Weights of a small GPT-style language model, trained from scratch on English Wikipedia.
Training: 98M tokens, 6415 steps.
Each number is 500 + 25 x the weight over the matrix's rms, rounded and kept within 0 to 999. Layers, rows and columns count from 0. Numbers have three digits each.

# down: layer 2 MLP down (transposed), 448x192, rms 0.142, rows 116-126, columns 0-191
# gate: layer 2 MLP gate, 448x192, rms 0.156, rows 117-127, columns 0-191
# up: layer 2 MLP up, 448x192, rms 0.147, rows 117-127, columns 0-191
down116:458476477493501492507494532522488491465498472526476474483467481502484461556507495505494510507516502480556480489537462503451489488490501474520473475509498496497429469536470524522475505510492473503498545534508462506527527534470486496505500497500490476491529500521515526534501491471516487535480523482478511544446519483486442480489514472490508549479496497521454479493481508507468498515505485502513446473524542462522541507469500520459506484489489457521512537499493492542508509484501533480454468482483517487531525479524504498538510454533530520476507493482504526482495500526510498520
gate117:516545491497475485488513476540515535488506521490475508455465499464523534457465479510499472520517504506510502493520503501538518490446516442499484494507479520505502484505490555496455508488484461471517496507443425503497497492456495501525506495540484492477494517488534553449535466503506528574511496495503532491493485489495513505477468515509493491512542527499515483516479495489461478497479449534529525475500516482478520490477466544483469519462514512501500532504498515500502508517495549484505525501479506472483504515477510519513474524494449490468490468482490499524492515483518498506
up117:492498500483544550482502458525503474570451513513483514509500502502429497533536440471503515540470455501509529525506529477493508487483505539522501476495506456506482456494482541495506494505493481498514509469526475501558498454488502493539530541498489479474517493526483478514458522524475485471490462470519533528544509501489499502518515531491545502498503511488497438522481493463530502514507484486523493476473479509544526488477485532520475489520515472492487490513441506502466448524456504506444544512525500466503527539513498477493472508497486519501476483461510470486487536536486522458
down117:495474546497485519506488453507488479522482496510480490497440501503531472494481497470454472511494522476523504509495480488510495485499494498520444475496519485492507522500533505551508499488447514504515513540472496469489499555491480509493508481517514476501513503508533484509534519493452473491542500495478453471488444520482544473470536530487518473502525487546515516502502469526489493495546493492506521496570535482481487465484496503470513466504489479474501543517519494497456474494506450520527442485518497534493520512483473525441504498499514487524510474502477529494519440484466505529
gate118:500476494550480459515492480499514491481510517490471516514508489500534509489468526510512494481520490531535478495461460499490490522492488472535495508490471544538521479466501483488492501501481474500485497496514480508509463505498487494481505473541477504490532506528476483473478452470499468526487503501515478496484517490572538446480469553524479479478501503503488506466491483469503442516505499490556508478504527536542526508486551465453494493544531514505517504437479502495525512555512563527488474494498482478458525560468474486494469513485549520474492513493494519507462528506509499526
up118:455507495491496517480508485507480501524480494516522526552532483480490456519521503498498506518515527487489478502494514504531464503510495530499519499490497450493500485535456516483541530515473531503524504555477494492519497485485519476492525491513475496550508526532469498511510464507512546481503519514454523501470489503497460519516484490479529514526485443567479496521468514497546474490513456494492491510520541487511522492520506498540501460473511477493495538513500529501469473445498453547506504485494519490482499489501494474531516451520494512515536483560497477508505535520528496507
down118:492473468516522470507537491490523468553535501508472440450516482536434506469525489499504526509535521496512477513470478468481514469478525516521506519530516480487494507543483514517504502535472537469493510533515486499486510487507485539469538466484494540524479523504476519486492537479510546459436491535517504520521498527506571499481554485508509481505536486510516528526483476496481487499512501511477527500535485459489500485498498484445523518514500478497526466449459495507487465537529480505489466501488486517526484478463505461513482487524491503482496537515476534476511493518503519469
gate119:546474544470534538511525503524542473506498455493486518503548536521532503487490517474528500497462505467510515480529487510464489501493512480521490520477477500516492516467509471457505491491546480478488526481506524508464521493516489501483503489470530533511483529546478485525533541478466512496533526497450499478526520519478503510525499502488535483472509503537510458531447475523516522531525468541498536565537526518450501510527509500506493521490472462564463495457494508474477473480490512495511507471473513526538522498490479494479497477496509459500479492466457506514498464520530497508
up119:531505546548492506522520482477501504516531444497500501543487500494512477509497491466511446540477475506470516492461485515496512535513492522494505461481518559481467514486521501513527499501456519523518527482542520481512547485490517502476482523500545518489543464508526471481567517482487493473487500513478469470479475468514515488468490480476494519494486479478517502487460519487502503529495509475488506521514474501504484472480466521492497468481547478472528480493481512511488496485517484499503501509524522526537531508491506503490494459510530511499492508508462490508503484521521444506
down119:493516525495465459518558491506477491505502479490518499442486470469477459514507495499496519524506507523518452468476475472538483501514494502470484469495518487464524498516495537496459501473462492523460495495503507487515488540513497509498482498499473512482517484549542525465493544499466513472512484493486515505501514466505475500444503471521515555480509464532531483487501539495474515470504535512524501470486514518560495466514488517491519502501512477507512454485484472494490537485547457459457496456508509496476485483491504507487548569481533488494523453493490493530510496544509483506
gate120:476516517490495495506515466482476495475493534446513519504469505533484469491529538491490512444509516526482481512503481468512506461481506520512495509498481485502450464505543506484497510476521501497478490472490506495508489490526474511512568496481496512479507462506531452500535480507509466519509533513490504508528482494473484496476490477520503488537527512506514509509490491488499491504511485519512493520535505504497479509498479517495502463507500482493483510467480502502509468480469460487524425454502552470475494507534527517513496524468488522516498498484470505489533502507503487506
up120:514479477459534521531455502450528519517465486534497465495516493483493506529477521520488471517531543506487482501506519521466523487485517505460516505493510501460510529481507497479485471499507468480506500530524511542527502502480501492526503500495504520490512497513496544515511499493486502496521461511491493483468507531506563463505526489491485494486468503523499473490511475490498514495429536526474502469494510459497535493499534471531492515543501516510484470550538506526522495508527477503474575500496517498470478551487504474494485468492501486496541521516500527491504495475478545493
down120:501497532517517517488511499489489492499459492512530489497508492494504511479501503521516525497513488485531498472519488483509509486465535501531531540545497485523500465474512484542436502549516505533522506517500476487464534469529473508547497498514484502460504534485501527502496503477456526498498488489469483524553497503551542487506506489483541527480472475486531515494544484528486526457504497455496526498498531530526520467536514472476473477491471536498509496521512508491518490524508477518482517473524549463512519519540493468468538501484483483452488499520481522515486464500477499484
gate121:475448481520513400491526505517531461510509532516548492423481520480501477453497527484506557520484501546501492504497495537456510492537553519469507524518503506555471479516467498499484494473502475503500535519532530497512484473447503515490521534482561555477539520506467494524543506477529492471465523471504508530528493492445552519528531492477464500472482506535527513513466505506544490469496537552524526465481520535511525511507515516505511458513521532502536521518511525501473500461498497481511528511471505537540484502476516505544472510531519494529459524462495505455491522530520503498
up121:503522492455511512513466517516492469478501505493530533506489507505464522540551528550515468528517474510522512521489471507491487484519447516523496529499455500463521491483522485505474499511505545516491489496479526513556516478516480524477465508483491503527454503531484513450511481494479479496492534510516557488502541523473528489527517512466502501478526504477478499509593541500491514515518529496530540482473511467521513467465505506485478474525490504531476493466503522487475532538554489522486476491526527491508525484549536490518460574480487469495519464539504513531518520450470477533
down121:449515466489532444516479492483535485500498514490459543544528478483470485497515508595471487527493424511474532448553522491490489525450552519484459532498476446457503507508493500557443514519502500508539547466512496514468479477495481517522489502494480542465492494440473468509488535470501460501467526500519500506484491492499519501521483525491484531539493486470511523517519493585527503540469527513532490452520470492471492489523473461490463425489486496512540542499545513510515467477504493492512524499489510518527505531491496484437509497496499519517493516528508517530479519446463463502
gate122:493514541452514492514533488492511500549501514492488510485488516492493528539483494542511509424512488503532486513509511483487497505507459464488492489487474485526487482511487506520501524516482550460507527467521530502499495482505527470469537460519492542490484493484463500519507516489484490506487503495517507488506483510519504524510506473506458476551497505495498462504477526506497562465488473496499480501469513475507521487506512506510519505534489491508508542492455494484477529483536499462519522479483535491564473528542539471484509528495520532493515500508514530495488466480487506490
up122:562496478513488528508506493516538519503471472479481489525545482480510465468484496478531499519483513500475502486495505530511519546487493487514523469502521498473494473490469472542555474495496444515507534516510479530494461493514469509514483507533502432489573522516502484532540513442519540504501497518530500508489490487510494498499526536488537481532499508535534503528530503504496497511544471534525572492491479518493502486492514558520487511503530492477511475532509517491519453519500452514507472525475481555475543479523535476491510483523503489535518526502507490493507484490532506523
down122:469503499535544527484469517500514468511527477477511441510491503479493512476480486488514506485477532551513532523459448488530545510513490510485496511506524510506495508533485476499516521494498491540525477505518469520526441513470497469501519490479488505515463510511484513520538456504499491561482476499521484475488491513472501452480525491479532491518492477528504509504490500481473533506491525498488474449453503530518477509500508451504523490490508506461498476507539475536477460469534495567491442508514462530511506474459529531512533496495519487475501498458491454495505498499488558449
gate123:522527469470496443493523469504489448533480508469490515555505537492507495481505531520492514498499520519485467519494526463505484478505503535494558570543453490452467503480504513522485513516542489526519508516481493539484513472481523507521495546462530469519476500451458491510532500462527508457494542505478469519514496478531477492490558537509479488485496475518478489506470482537477479530472521482547494557475477485482514528512518475517465514523513496491524535458524508461498513506518490492512524518474513509483505493540492528490497540501514530572469473468505513495525504517524527536
up123:466518501518548499555528504507492470531499499512539478480471479502500478454522518481492499511503524491472559527497530532494473524494511483557499500504485484469487526466470501495528473463475494495491508524517470490494527459491498534488496488487539483523512472485505518507528486482475536550502506526462478517533484503513531457530499521510455547509486459513486472478491475543511518546523533478503535515583507508486465492552532489495517528509522488464493494529518530520550511529465506473545507540483496536470501535483526496469547521474471504516484482503515507488469517499453539488
down123:476461471511537538504493490484516502476512528486448430500524470513481488505516500487532521478467505496525519488471450509495489494515505508467491482516491525451471442426473522476504448507501543477493484498532508537474490505535496480478517441458475509502482525500492542495492440490468506543504537533547437484472481515486481458446506513448518521532541476506484488525488516484503480514485524493447481447482509523492495457498490486468483500477509537517514489475451495490502473551465483549497480506517484494455509515446484518488495513505488493481461497471518475487487499533491484487
gate124:515475501506484472496452494545509514513482509463484533477491518530476526508482510469507538472523532508458532498538499517491514500479463445501474525486542474471465529486518470525502445504474553492518514495543511481526495474498529501497501441489525526519520512490536488494461489541500438476513513478539477527480491532531494540454492517476538486519504510502461457462452532495484470495522462546490504482523474466513538479519488502554506530507465499519528548505509504478479502456468512506531475513521469515474444513517486493470498489509509486561549468506486494482483457469490515521
up124:503477479506481535507441525487480503492495474501497470512503505470475502506487494478489525525495519510480498483518494494509487517554494484484528515525510504477502473482497538516464534536474477494516500486484519551471517476470493517519498508530526507520487535489541497524535444602521487507440528519532496472457519549482490466476508485516440511468521488446495530486575510511485455490516449521548504503505529502517493480531442523478488467472513467485547504506538483456542516498532530492499472463487493518517486495526523484504495464480453510496495487524472503443507535465457512539
down124:512513505491553513505508484520499451501500469493484515461491503525506459535525486533552470533494493517510505504485474543516520527512469447511522528529483518559482483534512541507480493494537528509517494529475499489507509508476516513472489532490529507494464534479491505487493505510487524502443498509505527492520531508483519555497516507518540524429515509517529539490473499502481471497491479498511489515471515511464479493539493519500536451468518450518499476455484476553515473508497457481512453522517521502456467510532505500430504506492506556473458525468551469470500541514495467492
gate125:491501512492500476473463476510520509487506471523470491512470533535451478541504496543505516546442476542530491500509514492485516467531472511450539492468454492493514512491504508507537507505488518481468523508498443498492475505520528545487487488499487516523494513474475478469495514527530489471472494474512501473461495489540449517533483450462496516505512509517488483473474481474532502503494516507507479468493461528516501474475517515465495481512508490482473526492530502512478558490459478497514422448509537516533466466476496540545553476513549455482537493501495488465494521462518497472
up125:483504505486472471499558501508533481545489495514468497460483494501484482496498468559479523487433459458464507471511476499528506493535459489502501502551488554495522500449473456523524466457509503485492463491521520495480521457491516467515494533545484483539518495505469445487487499448517542476527531491516474499531518524445458500467490491518503449535498534511515479510522459541535492511477487504533465522448510459526494553460490505505490510483515509519465484520490485453513524514479496489476539508502525491495521520516523487501497512466484521470505515490514488504487477521510522501
down125:519521495438540490512516508430490506539477496477439509518473472470512466496499480511493517506473531473485517479509470517503478490519499517479528530445505546514507514514514477513487476532508504482519515503483528514511503483460509514522523455553457473485518507544467512511477531444517530476499534537508501466504489484493517559490546504501469500531500530517534501489500490566450453515484475467541499501527462505512528488477491490529476477444475477538485494517524534539496515471422497523482506474492524481495504501522472472500494491525513513552472504516477513490466490480506535501
gate126:537491492490473553484480512467530532494499465476531474493466494551513458495549494468488506503546514491450511500506506500517466518513478530496511425487539462506537473512466504503516535487518497517506491515488470502503499511549448509505470500495499506511451528511493512478512497507499520530499493476495512483518508451473491500500520536511519520474486439539513512531471458523512515519515511534505581512535457550509481517503448507517485513477486496449470488482482491491469467493516503467495491497525458493515511475516508511472495500486540489486494535494520533541501474430542530535
up126:495518499503489524515500487474523452485480508470482525488513475510499452531526451483518497459482529533514513505509471500525493521473507544468517481509480549509515512531490490501518500502511484462440514476448514505524489517489530465469528535492490469550481513475492472445525476417497487500536479461494539494512513490493441513501536552534513521476478473502514475537522521508486517520506525535476520481538487472532557511513490480504521469459535511492511467515526473483474514557476513519489451466525497513489493538462476517459478444502518505502504523486494544522526506518472528490
down126:517469468495536539445475512487500487485518476514481470531484539502508477552482470522490452481474481501497519532513524525500437497477474551503483491473548511441454529500545503493533470511469487480562482471511505519512494446520515475473483480533530513541526507458497498506475510487537527492497465500526530518503549476491457515515512515444482517511511452506506482448490490503532496520433514488476508520443456509507494506521492552493508481454521509538489504456451503476487523520526526489503511517516503508546504472507503519486566476492499465476510524498540538472565520495511470494
gate127:492489553491507499495496494499498516520504478498490489523493513545524478481527506526509515509495476512521513498480521479524479491526539522524508518424477512514527508513505500473491472470477477511487468502504531513502493548453472518508551505523443542476528522516493521510474510465505492499558495474453505531472508489495529473516476469486492484483443484502504541500537458543528560499513541505484549505479508511487494499527487505501506498492475505497505467487521500516541528450508479485508492490507489523538517509520523519486499460507501468476524510505508525498473499524509517496
up127:495479485499510505517493461507453479514527492485471530500505506454473490472497483547519507526515512509506458505518464472531500493486495494522529482519500493481511509488546483497531464485535489469496511502466492511543517507483490508532507512490493543518556528545515477514504525525485477525506518540496478504513520528485527487534513519535474487512499476448519478522498521528511448506502536503533518486509484477472514471552468486511531483473480469534464547472480504526459455521510503503466457473447511525501493494510483474483456457535527483524464506490482478497479468515495514486